python train.py --norm_place="pre" --rope_fraction=1.0 --qk_norm=false --parallel_block=false --init_std_o=0.00638 --lr=0.00784 --weight_decay=0.068 --doc_mask=true --steps=4954
Each number is 128 + 24 x the weight over the matrix's rms, rounded and kept within 0 to 255. Layers, rows and columns count from 0.

# layer 5 attention query, 384x192, rms 0.205, rows 0-95, columns 0-47
[[105 139  99 115 132 110 107 158 127  92 129 141 165 151 141 118 103 130 125 106 104 130 120 141 129 127 113 127 148 105 133 132 110 111 145 143 158 129 132 134 123 140 111 139  97 135 137 134]
 [147 138 155 125 128 146 162 162 131 128 145 159 104 138 154 133 135 125 135 125 137 153 121  83 133 118 135 121 149 142 136 135 116 116 140  95  95 143 130 102 110 152 123 130 152 155 108 119]
 [ 97 146 135 113 121 122 113 131 129 120 138 145 117 103 105 130 118 114 107 137 101 106 140  95 132 117 124 139 138 135 113 136 105 130 138 112 134 134 124 112 114 117 133 126 141 141 122 150]
 [112 112 136 135 122 127 109 130 132 146 135 148 146 127 121 165 128 127 112 129 159 124 112 123 134 131 151 126 127  99  95 135 134 117 120 118 125 136 107 124 135 129 123 104 118 109 139 112]
 [126 116 136 141 149 147  98 134 132 111 137 100 135 112 153 144 132 118 152 109 139 153 189 158 147 115 145 113 132 131 116 117 121 143 122 131 133 112 140 157 146 135 112 185 136 115 116 138]
 [113 130 137 146 111 140 132 111 117  84  91 139 117 131 111 103 106 122 141 107 126 156 149 129 121 138 120 137 122 100 122 128 123 117  71  96 154 129 146 111 136 111 129 130 112  95 129 102]
 [107 146  87 106 133 128 122 158  97 132 152 124 136 125  86 119 143 131 115  91 177 122 128 124  81 139 123 174 134 157 171 132 100 111 127 157  62 147 155  60  77 127  88 146 160 156 130  66]
 [126 133 134 119 130 105 113 127 121 138 160 134 160 116 136 123 151 157  99 115 157  82 102 145 118  83 107 121 128 139 158  96 111  93 145 142 117 127 122 132 152  91  85 115 139 105 107 141]
 [135 120  98 180 127 134 149 152 143 164 145 103  86 174 127 104 126 120 153  95 169 159 144 146  89 138 128 116 140  92 165 141  93  99 145 113 135 135 112  92 127 149 148 111 146 154 111 133]
 [ 90 156 125 139 117 134 132  82 160 133 138 152 131 164 142 112 146 163 129 118 154 123 140 156  97 140 159 105  97 103 136 141 164 152 130 159 105 126 155 124 108 124  89 151 123 141 161 136]
 [134 151 113 118 130 135 145 145 110 146 130 226 120 107 155 115 119 148 130 177 152 153  95 113  91 165 116 132 145 116 162 134 138 146 145 126 181 170 141 122 107 103 129 126 138 136 140 146]
 [136 101 177 145  81 128 147 116 156 149 133 145 121 137 158 106  97 113 180 143 160 115  83 109  82 143 114 127 135 124  88 154 161 141 110 152 168 172 171 139 150 107 138 119  96 118 154 115]
 [138 114 132  97 138 117 126  86 139 141 120  99 168 149 158 151  85 119 108 166 148 139 137 124 136 113 136 107 154 123 110 129 156 105 108 148 148 114 124 130 176 166 145 143 103  90 112 117]
 [132 156 144 149 176 124 159 127 124 114 199 146 114 123 140  97 103 144 133 100 161 138  89 100 123  93 109 102 147 114 153 127 114 122 115  86  74 105  82 152 168 115 110  62 153 164 136 156]
 [ 62 158 119 124 126 178 123 135 120 103 112 122 194 119 109 104 161 144 123 122 138 103 146 163  79 161  99 118 117 155 129 155 165 146 106 130 141 145 117 115 138 113 146 105 145 159 127  52]
 [122 123 134  95 132 115 111 143 136 125 112 147 109 159 119 122 146 150  40 154 124 128  99 149  90 146 124 122 125 106 120 104  89 147 131 125 128 103 157 130 120  99 108  76 120 140 126 135]
 [132 125 134 115 116 175 110 122 131 111 108 126  94 146 144 131 147 126 140 142 108 123  85 130 121 127 141 122 109 122 102 144 121 108 121 138  98 139 141 150 123 106 121 148 128 126 122 122]
 [117 124 113 123 115 104 169 139 152 120 135 142 120 119 129 147 155 137 129 167  86 106 131 135 138 114 114 142 140 113 118 134  96 163 122 132 142 116 124 131 149 115 137 118 131 128 129  92]
 [123 122 124  94 112  99 126 114 137 131 112 121 129 135 128 116 132 126 128 147 115  94  92 110 105 144 166 114 123 140 137 178 131 153 154 138 134 109 138 131 124 125 125 110 113 127 131 116]
 [126 141  98 126 126 115 153 141 130 142 104 112 142 137  98 136 119 127 119 161 118 137 131 120 138 149 151 130 127 155 135 141 121 131 125 139 130 139 145 125 131 139 131 133 129 125 111 149]
 [121 103 125 136 146 136 130 135 129 124 181 134 139 143 100 109 114 146 124 137  90 116 109 146 114 129 125 144 140 114 121  95 144 113 115 126 128 115 101 136 124 125 111 101 123 124 118 125]
 [128 139 118 127 103 161 113 149 112 145 162 100 132 179 107 132 105 131 146 124 120 148 133 122 124 164 113 134 143 124 168 102 129 124 105 113 142 101 137  72 111 107 117 129 157 128 146 124]
 [171 107  97 119 147  98 107 136 130 167 156 144 128 153 109 114 134 116 152 161 104 165 141 117 141 189 139 119 127 169 126 158 137 154 119 171 146 137 132 134  92 161 156 132 138 156 144 130]
 [129 111 142 132 132 127  97 103 132 129 125 140 132  98 127  89 126 127 140 103 140  94 120 101 141 111  92  91 121 115 142 158 135 128 156 125 149 131 140 127 136 102  95 127 139 109 141 109]
 [121 157  82 102 152 108 126 132 119 147 127  85 163 124 106 123 112 158  96 148 152 125 126  78 114 109 104 127 114 116 124  99 112 144 157 137 150 118 155 138 143 126  98 117 124 112 145 138]
 [140 145 120 118 146 176 129 146 118 105 106 112  91 152  93 162 141  53 155 167 177 127 101 143 113 132 111 133 139 121  94 158 101 134 110 156 172 149 172 109 147 155 108 155 117 158 143 101]
 [139 132 114  95 117 142 117 127  78 137 134 158  96  92 150 143 137 128 152 129 113 122 155 123 103 128 134 118 125 145 106 123 133  89 147 145 109 123 113 119 120 121 130 129 119 185 147 136]
 [145 146 162 122 141 154 154 147 173  89 129 107 136 148 116 133 127  86 123 125 146 158  88 157 145 122 122 147 140 108 113 150 107 168 145 136 118 146 154 144 133 176 163 145 149 122 119 148]
 [108 159 118 135 127 160 183  95 157 146 138 123 136 128 107 130 175 121 110 146 124 131 142 158 125 114 131 131 131 141 108 135 123 144 136 120 134 149 116 147 105 155 158 128  80 161 110 118]
 [157  99  95  99 124 150  82 102 104 160 123 155 121 123 110 111 111 151 160 155 151 128  97 121 148 143  97 113 169 109 136 154 142 167 116 140 140 140 107  88 109  95 140 117  99  93 135 102]
 [127 136 170 170 115  93  87 125 132  82 137 152 130 119 186 138 112 128 111 116 125 119 149  73 143 107 128 123 133 119 116 127 115 162 124 162 163 118 127 142 133 144  66 104 126 138 122 131]
 [103 142 121 109 168 151 142 107 104 124  89 132 143  88 151 169 104 134  96 151 143 110 148 108 193 145 130 118 146 105 122 148 146 135 133 142 121 127 130 105 122 129 137 145 119 168 161 115]
 [129 116 159 102 142 151 115 101  90 102 114 140 139 108 140 135 108 138 147 112 128 126 120 113 136  82 146  97 103 138 159 130 158 119 146 118 134 123 123 138 107 107 139 127 105 108 132 122]
 [130 141 104 147 143  83 130 145 138 151 129  98  95 120 122 102 138 129 102 178 111 150 161 153 160 133 136 188 151 126  83 122 106 102 109 146 113 151 118 106 128 140 137 110 134 123 113  93]
 [116 169 127  93 160  88 105 118 170 150 129 105 112  80 142 142 121 148 109 114 112 149 107 107 138 117 170  96 137 161  95 105 131 115 108 191 164 106 138 153 138 135 136 161 127 103 113  86]
 [115 115 141 125 111  98 119 127 108 158 180 128 136 126 165 133 153 135 126 150 142 118 154 102 104 125 123 144 130 137 143  99 125  87 114 151 166 167 135  96 111 156 120  92 130 170  95 127]
 [169 103  88 174 107 144 135 121 120 145 159 141 125 149 171 107 133 168 128 122 140 126 135 109  92 123 123 109  86 105 142 119 125 176 135 104 149 171  99 109 134 126 114 185 123 137 130 188]
 [ 96  85  91 117  88  83 139 156 142  82 128  70 172 142  98 123 144 134 159  92 144 109  87  96 169 108  92 149 114  85 125 121 100 112 118  82 131  97 109 159  92 143 127 128 131  92 143 103]
 [ 84 108 108  96 129  91  93 134 157 140 122 182  93 163  94 121 148 145 158 119 138 132 125 129 137 125 102  67 132 126 121 113  97 164 106 130 124 113 121 154 110 128 181 123 129 132 151  95]
 [143 165 100 158 148 134 120 125 105 135  91 120  95 157 187 150 137 123 120 132  93 146 180 157 133 128 143 167 160 121 117 153 153 119 183 160 131 144 101 103 125 117 112 102 153 125 166 146]
 [141 136 130 175 163 187 139 102  98 163 159  89 121 164 146 153  70 131  81 115 157 124 135 112 148 100 160 128 135 157 115 103 110 117 151 118 134 132 114  94 139 133 165 165  95 162  85  96]
 [135 120  96 149 160 144 127 177 166 160 120 123 139 145 173 172 141 137 153 128 159 125 122 111 137 103 117 113 111  99 175 108 147  84 141 118 183 149  79 156 100 130 122 166  95 105 173 146]
 [157 114 113 161  79  95 132 165 147 127 129 119 127  89 145 117 148 127 156 125  86 153 161 145 116  99  73 142  98 127 121 133 165 138  99 146  90 133 145 101 136 111 127 108 137 156 168 112]
 [116 117 120 194 131 138 132  98 157 130  98  94 167 140 132 169  90 146 115 152 120  69 129 129 154 120 136 106 100 114 130 169 148 115 124 180 126 128 110  99 146 149 176 148 116  96 133  98]
 [112 152 155 123 133 118 132 135 127 112 117 121  58 153 109 109 148 151 144 160 103 160  82 123 191  95 140  97 152 124 174 100 114 141 132 159  99 182  97 144 122  76 154 104 138  93  93 151]
 [103 150 118 145 147 160 113  99 137 132 150 128 113 109 145 151 113  85 118 114 121 188 148 134 111 113 155 117 127 118 167 145 112 105 141 111 123 136 122 128 131 110 150 108 166 159 115 121]
 [107 102 111  99 135 130 110 138 108 157  99 132 127 142 160 151 149 126 131 138 104 155 146 142 143 139 119 150 130 155 128 138 129 123 143 123  82 170 106 132 119 110 114 151 149  84 117 107]
 [131 161 157 130 112 129 130 142 146  76 111 171 153  91  93 139 138 135 115 176 149 177 136 153 121 114  98  86 138 115 118 145 111 134 117 156  87  92 108 156 125 144 160 128 118 131  67 109]
 [167 104 167 170 120 163 124 122  63 115 115 147 121 129 132 131 116 150 128 101  76 137 175 125 132 121 111 105 126 165 145 140 127 166 116 120 117 123 160  80 117 100 155 135 134 170 188 133]
 [111 139 117  60 167 114  99 102 160 132 149 160 114 119 118 163 157 118 134 123 159 153 103  82 147 113 149 114 126 134 138 111 136 105 133 145 153 139 134 193  97 137 108 145 104 127  57 136]
 [101 138 147  93 155 118 110 109 139 139 103 109 153 137 137 120 144 157 148 151 237 132 108 121 132 132 132 110 128 114 135 126 124 114 108 106 121  79 125 138  93 134 138  97  91 117 141 107]
 [114  95 127 115  96 126 162  92  98 123 135 121 123 145 103  90 127 133 136 166 193 147  70  81  96 112  72  58 129 107 167 121 138 149 136  86 132 114 119 169  88  98 157 119 132 149  83 159]
 [137 157 105 146 133 124 105 116 108 155  99 132 119 120 184 112 114 120 111  88 162 126 150 166  90 148 162 154 144  88 104 145 147 128 132 158  77 145 105  60 154 139  93  87 142 159 117 153]
 [118 158 158 129 118 187 167 130 103 150 128  94 139 158 143 157  99 127 137  80 132 135 107 158 157 153 137  90 121 131 131 163 116 119 143 103 105 109 143 111 112 107 136 141 167 126 175 139]
 [112 138  86 193 103 166 103 127 106 130 141 103 127 128 155 158  98 128 161 107 102 106 119 130  95 128 108 129 186 114 150 140 131 161 143 137  99 110 152  91  77  98 161 141 126 159 186 115]
 [133 146 175 117 168 114  86 101 158 123 175 144 150 106 111 114 136 111 115 136 127  73 104 115 130 125 143 133 135 139 102 131 106 140 111 132 147 138 133 141 127  96  98 123 152 117  83 170]
 [133 135 130 117 114 141 178 139  93 118 152  83 125 122 141 132 135 203  83 180  95 116 147  95 185 126  79 133 146 123 100 143 128 117  99 109  89 160  95 151 157 133 120 101 146 157 142  52]
 [123 108 179 155 109 112 148 161 120 145 133 130 146 102  90  93 125 107 148  98  95 133 163 156  99 130 133 163  86 107 141  92 145 137 138 139 119 141 169 122 108 124 129 138 107 156 144 140]
 [ 89 107 142 120 140 158 130 136 133 134 127 160 134 151 109 142 160 146 155 101 127 143  54 117 135 142 148 110 158 160 106 128  68 111  63 154 123  71 121 118 116 141 129 139 134  94 102 116]
 [131 106 122 137 130 175 155 186 142 141 131 130  95 119 164 128 146 129 138 116 127 159 163 117 173 149 128  89 122 154 131 161 138 124 128 137 131 118 110 132 104  90 142 150 134 126 138 141]
 [155 110 142 105 104 152 116 145  88 140 122 126 117 158 114 139 122 140 113 112 194 148 122  84 151 132 147 113 132 143 137 132 115 130 131 113 131 127  67 111  94 135 123 113 170  96 123 131]
 [141 155 135 100 182 177 152 134 117 118 143 163 140 114  85 134 148 151 115 120 164 141 111 171 116 104 191 106 134 148 180 127 133 147 129 150 122 124 127 122 112 134 132 137 102 134 114 161]
 [ 82 113 139 135 163 118  61 160 119 110 137 135 140 143 105 111 141 107 125 124 138 197 129 144 182 136  96 155 149 141 153 177 130  57 106 143 111 140  73  84 145 149 117 140 104 105 142 112]
 [104 120 161 125 128 153  82 129 124 130 116 126 140 130 169 128  88 115 157  87  97 128 103 146 150 104 165 103 106 122 134 136 125  71 122 148 164 125 198 128 131 157 133 183 131 154  94 111]
 [159 153 127 115 118 121 123  97 146 132 121 151 130 146 138 129 152 105 132 128 112 123 136 113 138 127 140 138 145 162 161  89 144 124 145 116 144 145 119 149 135 140  67 122 150 161 133 155]
 [152 103 118 124 142 121 153 114 163 155 137 161 163 125 133 119 159 123 152 149 139  95 107  87 151 126  80 136 156 142 101 130 125 126 133 146 109 127 130 127 118 127 103  86 134 148 142 139]
 [141 129  98 117 144  70 134 163 124 118 120 162 117 134 118 124 142 141 132 196 131 115 173 125 109  76 124 139 134 128 167 108 162 105 145 138 153 130 134 121 151 163  95 102 131 108 136 116]
 [149 103 116 121 116 113 123 149 170 147 160 149 156 120 179 168 150 140 115 126 121 115 149 102 169 142 140 132 145 152 130 123 129 108 105 161 138 152 116 143 104 124  70 121 124 111 146 125]
 [103 134 112 102  91 116 126  93 126 154 134 108 118 137 114 114 151 161 134 152 147 124  98 147 115 103 119 140 125 125 115 121 125 120 139 145 132 139 134 137 139 159 174 181 132 152 148 149]
 [ 95 115 121 109 118 114 131 135 125 143 144 118 116 136 135 126 145 128 102  93  88  95  90  98 127 131 145 121 110 122  82 108 118 129 103 115 145 109 145 153 155 149 166 150 125 182 142 135]
 [140 149 170 164 132 128  80 142 129  99 135 112 125 103 115 157 118 143 144 122 124 120 125 128 148 180 157 167 133 102  67 149 116 127  93 112 190 187 116 118 104 148 170 154 152 144 125 112]
 [129 101 158 115 171 145 113 115 147  91  89 158 165 119 137 148 162 147 144 154 114 118 120 150 115  67  95 132 130 114 155 109 139 144 148 142 144  96  91 139 140 133  75 142 124  79 137 147]
 [135 137 118 107 141 124 153 133 113 123 143 181 105 123 159 128 100  86 175 130 156 129 102 140 114  81 155 161 151 116 136 120 120 124 159 139  84 120 149 133 136 163 155 108 102 115 137 124]
 [131 126 125 139 123 166 118 154 149 109  97 102  95  90 146 136 148 107 149 107 151 111 157 144  96 141  97 102  97 184 141 142 107 143 163 164  86  98 128 103 135 128  84 109  96 113 157 159]
 [124 130 114 116 109 130 110  90 113 158 102 160 183 109 129 122 119 119 143 111 145 140  88 147  77 116 218 119 136 149 190 108 128 140 154 157  65 146 147 109  73 112  98 114 148 114 166 108]
 [ 73  80 151 113 104 118 151 137 133 116 133 154 137 150 109 160 105 127 167 138 101 138 159 137 100 113  94 115 116 135  89 149 129 114 149 148 154 132 129 117 103 141 133 119 163 116 135 147]
 [128 174 111 114  98 109 148 120 145 138 165 136 100 107 138 155 103 116  91 109 137  86 101 101 109 132 103 160 163 116  80 111 127 105  68 111 169 137  86 109 137  98 110 105 125 125 117 123]
 [152 144 115 123 116  77  76 195 142 145 127 167 185 114  83 148 104 153 137 131 133 129 153 148 128  74 108 129  97  99 139 112 151 147 135  71 134 106 124 133 133 101 138  95 145 141 158 180]
 [108 148 165 122 141 173 138 145  64 140 127 140 146 123 166 131 100 151 141 125 103 130 117 154 118 134 165 112 130 155 134 141 106 154  75 145  89 178 172 126  92 128 139 113 124 106 124 138]
 [136  90 109  84 130 118 158 156 145 146 128  93 102 127 165 104 126 128 174 136 174 124 115 151  96 184  99 136 145 145 119 126 149  87 144 145 144 174 109  73 132  95 163 162 101 145  96  70]
 [121 138 142 119 117 159 114 156 119 142 160 110 107 136 133 140  87 149 118 101 106 131 133 142 142 160 135 165 148 156 109 120 129  99 113 101 149 144 161 104 139 105 179 152 111 164 169 130]
 [127 129 149 142 133 106 166 112 123 127 118 155 134 107  76 128 146 110 148 138 151 127 126  92 112 113 119  93 137 127 191 101 128 125 124 119 123 127 137 169 174 131 111 146 155 147 148 121]
 [129 156 106 148 101 111 113 171 148 129 135 166 123 139 141 119  96 128 133 155 115 146 175 152 137 154 122 100 115 131 163 106 110 142 131 132 142 145 178 141 100 134 145 151 141  92 105 128]
 [113 113 145 122 120 116 127 127 145 143 142  87  91 133 112 115 146 123 158 118 105 141  73 118 217 146 140 102 118  84  89 162 103 161 166  94 149 119 140 152 110 143 176 140 108 159 123 153]
 [131 141 119 152 120 119 117 109 119 115  98 152 155 115 111 136 140 122 137 116 192 118 121 141  92  70 120 131 153 144 139 145 156 133  89 134  88 103  66 131 130 138  83 152 124 134 149 133]
 [144 151 153 157 122 138 147 157 131 119 130 111 126 125 121 135 112 156 160 124 117 110 137 143 111 134 126 133 129 114 134 128 113 155 158 132 134 140 113 135 161  85 112 166 136 114 120 113]
 [135 117 125 145 123 124 124 116 143 162  68  84 152 157  93 141 122 156 160 118 144 170 162 153  93 164 180 140 117  96 112 138 155 130 129  80 123 101 143 163 101 131 176 163 130 102 134 149]
 [ 95 137 162 109 132  78 113 132 140 115 123 136  95 102 183 161 117 123 143 146 104 100  94 137 160 126 126 145 126 114 111 112 116 167 152  98 176 118 129 149 113 149 137 119 134 124 138 134]
 [143 169  96 131 131 125 143 110 108 117 115 138 116 143 131 152 173 135 130 108 112 143 105  43 112  95 142  82 130  94 120 109 141 169 144 185  95 151 141 152 109 109 114 104 120 101 154 114]
 [129 110  77 113 164  89 158 124 109 134 124 156 108  81 146 152 150 111 124 141 123 107 117 133  73 142  97 123 145 129 154 124 141 137 150 111 130 137  95 136 133  81 116 115 100 152 135  84]
 [148 137  76 122 103 130 130 128 108 170 158 128 158 141 121 113 119 146 139 141 110 166 113 145 111 119 135 119 149 110 147  88 165 148 132  92 133 158 140 112  94 162 121 102 128 103  96 158]
 [129 136 144 158  91 125 110 125 155 136 134 185 144  94 148  92 116 116 126  98  92 152  77 161 130 133 140 156  96 118 127 124 122 142 158 106 124 121 133 126  92 161 161 139 122  99 129 150]
 [102 161 108 130 135 135 192  92 118 140 150 106 184 108 101 145 148 197 118 132 201 156 156 134 148  68 131 130 139 103 149 119 130  94  72  85 110 129  81 151 137 158 118 141  73  86 137 151]
 [186 161  96 103 142 155 140  74 115 135 113 131 120 132 147  87 149 136  95 104  93  99 102  69 128 141 161 105 141 166  86 146 122 113 117 156 134 121 149 132 152 164 171 142 128 174 112 123]
 [118 154 107 113 124 106 144 158 120 120 137 174 107 149 141 133 127 141  97 145 141 124 132 131 106 164 135 135 139 137 118 168  91 162 165  91 133 122 101 147 125 109 139  91 139 115 138 131]
 [121 176  90 119 140 101 131 135 128 154 114 142 111 108 133  88  87 137 144 102 131 161 135  99 140 113  80 131 122 134 163 131 137 144 129 150 163 168 182 121 113 138 128  90 158 158 115 110]]
# layer 5 attention key, 128x192, rms 0.191, rows 0-31, columns 0-47
[[140 116 146  73 141  84 170 131 120 144 156 135 158 123 114 131 110 120 137  91 133 124 153 109 128 107 120 120 124 103 115 115 140 111 146 169 104 110 172 126 119 157 120 122 130  93 123 137]
 [132 146 145 129 150 161  97 135 103 130 117 123 139 133 118 120 173 134 115  91 138 126 110 129 152 168 124 111 149 139 117 140  99  92  89 132 118 128 137 142 122 106 129 140 121 123  86 123]
 [107 126 138  96 129 156 120 165 125 141 133 137 125 154 143 160 137 132 133  81 112 131 156 130 132 122 148  80 121 149 149 133 126 123 113 156 130 144 144 127 102 168 121 132 149 113 111 125]
 [152 118 144 154 174 124 155 153 153 118 101 122 156 132 142 112 152  88 136 128 160  96 160 115 134 103 108 150 103 127 136 147 143 120 108 114 113  98 171 134 115 106 147 146 142 138 124 104]
 [139  93 165 120 121 147 108 129  77 143 132  84 136 169 162 146 136 139 167 134 155 146 142 125 159 131 134 115 144 108 133 158 114  88 139 143  99  91 132 158 120 119 116 149 138  98 102  92]
 [125 121 111 115 143 178 130 131 151 130 102 146 134 130 155  94 123 111 135 124 114 115 122 126  95 156 110 119  93 134 117 113 160 158 139 106 172 113 168 132 122 125  86  80 143  80 117 119]
 [ 91  79 179 144 127 138 110  95 131 114 154 150 172 127 147 151 170 147 106 149  71 100 144 152 108  93 119 146  97  94 123 114 163  94 117 152 159 102 128 104 180 128  94 127 119  98 130 150]
 [144 110 158 120 116 169  80  86 134 117 143 139 145 112 120 140 134 151 121 131 107 121 118 148 130  78 130 136 121 114 115  80 156 148 108 171 118 126 124 103 102 124 109 120 130  87 151  95]
 [133  90 139 124 121 166 106  99 143 115 104  86 111 112 110 107 143 140 142 137 101 133  71 102 105 193 130 142 139 184 108 172 155 146 115 121 121 142 102 146 159 117 109 142 144 129 130 105]
 [ 97 140 180 149 119 149 113 132 156 154 111 110 106 120 162 128 123 146 107 109 116 154 121 105  96 171 149 164 140  94  97  83  88 137 101 106  94 137 154 135  94  88  78 111 175 160 122 107]
 [137 144 141 116 114 147 144  84 125 147 115 180 120 180 144 103 120  89 119 151 123 131 132 159  58 137 151 129 147 146 109 137 112 140 120 140 164 155 155 129 134  80 168 122  89 107 104 112]
 [111  99 134 126 134 158 138 146 157 155  86 119 119  98 155 138 133 115 203 114 126 101 123 123  90 136 120 151 129 108 112  96 119 125 118 118 122 125 162 123 110  63 131 144 136 106  82 125]
 [158 101 128 133 135  94 142 127 116 112 160  83 165 128 163 109  60 126 136  88 154 120  83 147 133 128 130 127 110 123 155 116 129 141 113 120 215 100 141 166 108 140 150 152 149 125 149 157]
 [ 99 163 143 153 131 140 140 121 130 153 165 154  80 143 114 136 101 114 125 110  99 131 163 131 118 144 119 149 172 107 138 121 116 168 151 159 133 153 104 100 113 165 147 140 116 117 101 155]
 [142 174 124 109 125 135 101 142 149  90 118 117 133 138 128 169 118 153 174  64 176 109 131 137 153 134 107 100 124 163 148 168 147 131 101 128 125 119 125 123 141 117 156 137 130 104  91 146]
 [113 175 133 140 129  97 147 128 135 132 126 100 137 130 154 120 129 128 142 127 187 132 103 125 103 156 160 122 108 102  93 148 124 112 115 117 166 141 137 134 126 108 157 123 116 117 138 123]
 [124 114 104 146 134 140 173 129 134 122 117 128 120 100 124 118 137 119 153 144 138 101 133 144 141 125 133 131 111 148 114 139 149 168 140 132 157 125 115 136 119 133 107 143 124 125 142 144]
 [146 126 131 111 131 129 119 156 112 139 151 138 136 164 120 121 148 118 150 116 130  99 103 107 102 155 113 111 132 129 133 134 124 104 138 146 105 100 151 143 132 120 122 124 139 100 106 127]
 [138 145 100 143  98 131 146 111 129 137 157 148 135 113  89 138 131 140 156 156  86 112 115 129 106 134  99 140 118 112 119 142 174 118 194 127 158 131 121 132 118 147 119 130 134 136 168 160]
 [150 100 129 134 139 116 133 156 150 136 135 112 149 143 153 162 108 120 152 106 129  73 120 130 125  65 123 119 120 142 132 100 130 128 126 155 144 140 153 105  63 192 122 122 133 122 186 125]
 [117 148 121 132 155 130 146 151 111 164 134 144 151 153 120 104 153 149 132 147 102 153 111 119 130 131 113 139 139  91 126 181 116 141 125  99 110  89 153 136 170 154 112 111 127 125 117 118]
 [127  87 129 134 123 123  97 117 126 147  95 197 114 161  91 138 132 179 123 147 135 116 124 153 111 149  97 135 140 132  71 138 132 123  45 175 111 169 112 115 122 130 156 122 105 115 137 105]
 [131 117 165 137 116 157 149 117 160 109 109 127 153 140 115 151 158 126 133 183 101 122 132 114 122 128 120 133 135 131  95 121 121  80 134 157 121 131 112  99 123 178 119 139 111 111 136 126]
 [121  81  67 167  83 126  97 135 118 117 102 130 121 101 106 126  90 108 128 115 169 147 140 156 151 142  70 158  98 131 168 134 118 145 127 143 109 154 175 126 120 120 178 106 112 141 171 121]
 [110  88  92 123 100 201 152 141 163 155 126 127 149 119  92  84 159 188  96 140 134  81 106 102 125 178 131 103 143  92 132  79 133 121 145 128 124  74  82 144 135 101 179 133 117 111 138 144]
 [156 160 136 110 144 157 137 143 118 118 118 147 144  80 100 105 152 101 120  60 175 125 107 138 136 100 128 101 127 107  81 135  89 118 145 124 177 167 190 144 164 104 116 168 165 140 132 159]
 [158 124  98 145 130 103 151 108 123 123 146 129 110 124 143 147 101 105 166 116 108 110 154 106 126 110 128 152 106 132  90 111 145 128 152 123 133 144  95 121  97 112 133 194 125 189 173 123]
 [ 92 195 173  96 108 122 162 128 110 118 112 141 148 147  56 157  83 123 122 169 166 152 137 124 119 141 145 134 139 126 143 127  90 153 168  82 126 129 127 119 143  87 129 171 143 101  80 149]
 [154 140 135 110 126 121 191 112 100 125 143 137 109 138 130 113 132 109 173 154 119 108 102 107 110 104 190 150  94 166 108 143 132 146 159 143 162 129  95 104 128 163 141 133 111 124 135 107]
 [139 116  96 105 127 145 112 118 166 140 113 166 127 139 142 116 140 136 163 147 138 147 149 138 154 157 114 105 145 106 191 132 134 187  87 130 132 125 116 105 138 105 122  67 116 128 137 129]
 [103 135 110 180 118  79 118 124 125 118 120  90 108 159 198 175 111 116 141 143 181 131 145 113 122  84 126 121 151 166 147 123 111 185 141 118 138 196 112 161 154  85 124  66 121 142 161 169]
 [101 107 133 108 103 110 154 148 146 128  82 156 150  98 125 169 143 140 143 148 146 113  89 117 151 160 117 105 105 169  91 119 118  90 127 109 118 116 126 123  58 109 149  91 172 113 209 149]]
# layer 5 attention value, 128x192, rms 0.239, rows 0-2, columns 0-47
[[146 140 156 130  86 135 149 142 130 138 132  90 133 144 142 105 131 187 125 132 124 114 130 136 119 125 171 103 151 137 131 135 104 136 120 111 125 109 170 116  76 132 136 112 132 161 129  94]
 [144  78 115 108 133 118  96 125 171  92 127 130 137 116 116 123 117 127 173 108  90 184 156 126 152 132 111 103 115 114  79 141 127 138 155 134 144 145 146 123 152 175 143 141 142 107 153 118]
 [105 152 138 138 130 188 150 144 134 116 139 107 126 146 144 143 118 141 123 126 146 151 118 128 135  99 180 147 115 104 147 140 126 166 121  80 105  84  86 158 135 134 145 152 155 143 109 140]]
# layer 5 attention output (transposed), 384x192, rms 0.232, rows 0-2,32-33,64-65, columns 0-47
[[151 112 115 146 183 126 111 125 121 113 117 117  98 169 100 131 117  92 142 121 146 124 165 156 150 133 140 151 144 130 145 104 121  92 112 118 100 130 100 123 131 145 131 138  91 108 125 141]
 [141 113 136 112 142 140 126 148 123 161 126 115 123 102 126 140 169 125  91 138 155  88 109 122 116 115 138 152 125 118 142 134 105 143 116 146 139 130  93 137 115  84 121 115 103 112 136 124]
 [131 117 123 147 135 106  75 113  97 149 102 121 149 145 122 142 137 146 149 140 126 149 139 145 128  99  98 135 134 152 153  95 194  91 151 172 145 160 170 111 167 138  99 131  63 122 128 122]
 [108 132 168 158 108  99 167 136 162  91 109  98 147 124 135 144 128 161 111 150 131 144  98 117 120  87 141 126 143 166 107 130 123 115 113 114 144 146 144 107 128 144 152 130 155 145 109 127]
 [175 135 120 141 123 104 127 163 122 120 139 113 131 107 113 103 120 135 137 132  74 129 126 109 132 115 124  91 127 144 117 179 130 143 154 116 202  95 177  91 162 172 107 146 127 128 111 116]
 [140 127 113 134 155 128 131 131 173 120 158 115 107  77 120 165  84 109 124 150 138 134 124 109 104 124 103 137 100 115 129 156 108 114 108 137 162 127 157 145 131 115 133 158 136 129  92 143]
 [107 172 138 141 127 168 145  92 125  91 147 152 128 125 139 107 157 185 113 119 108 158 128 135 138 109 109 164 128 175 129 114 162 129 109 144 125 142 115 130 162 111 178 146 115 144 154 141]]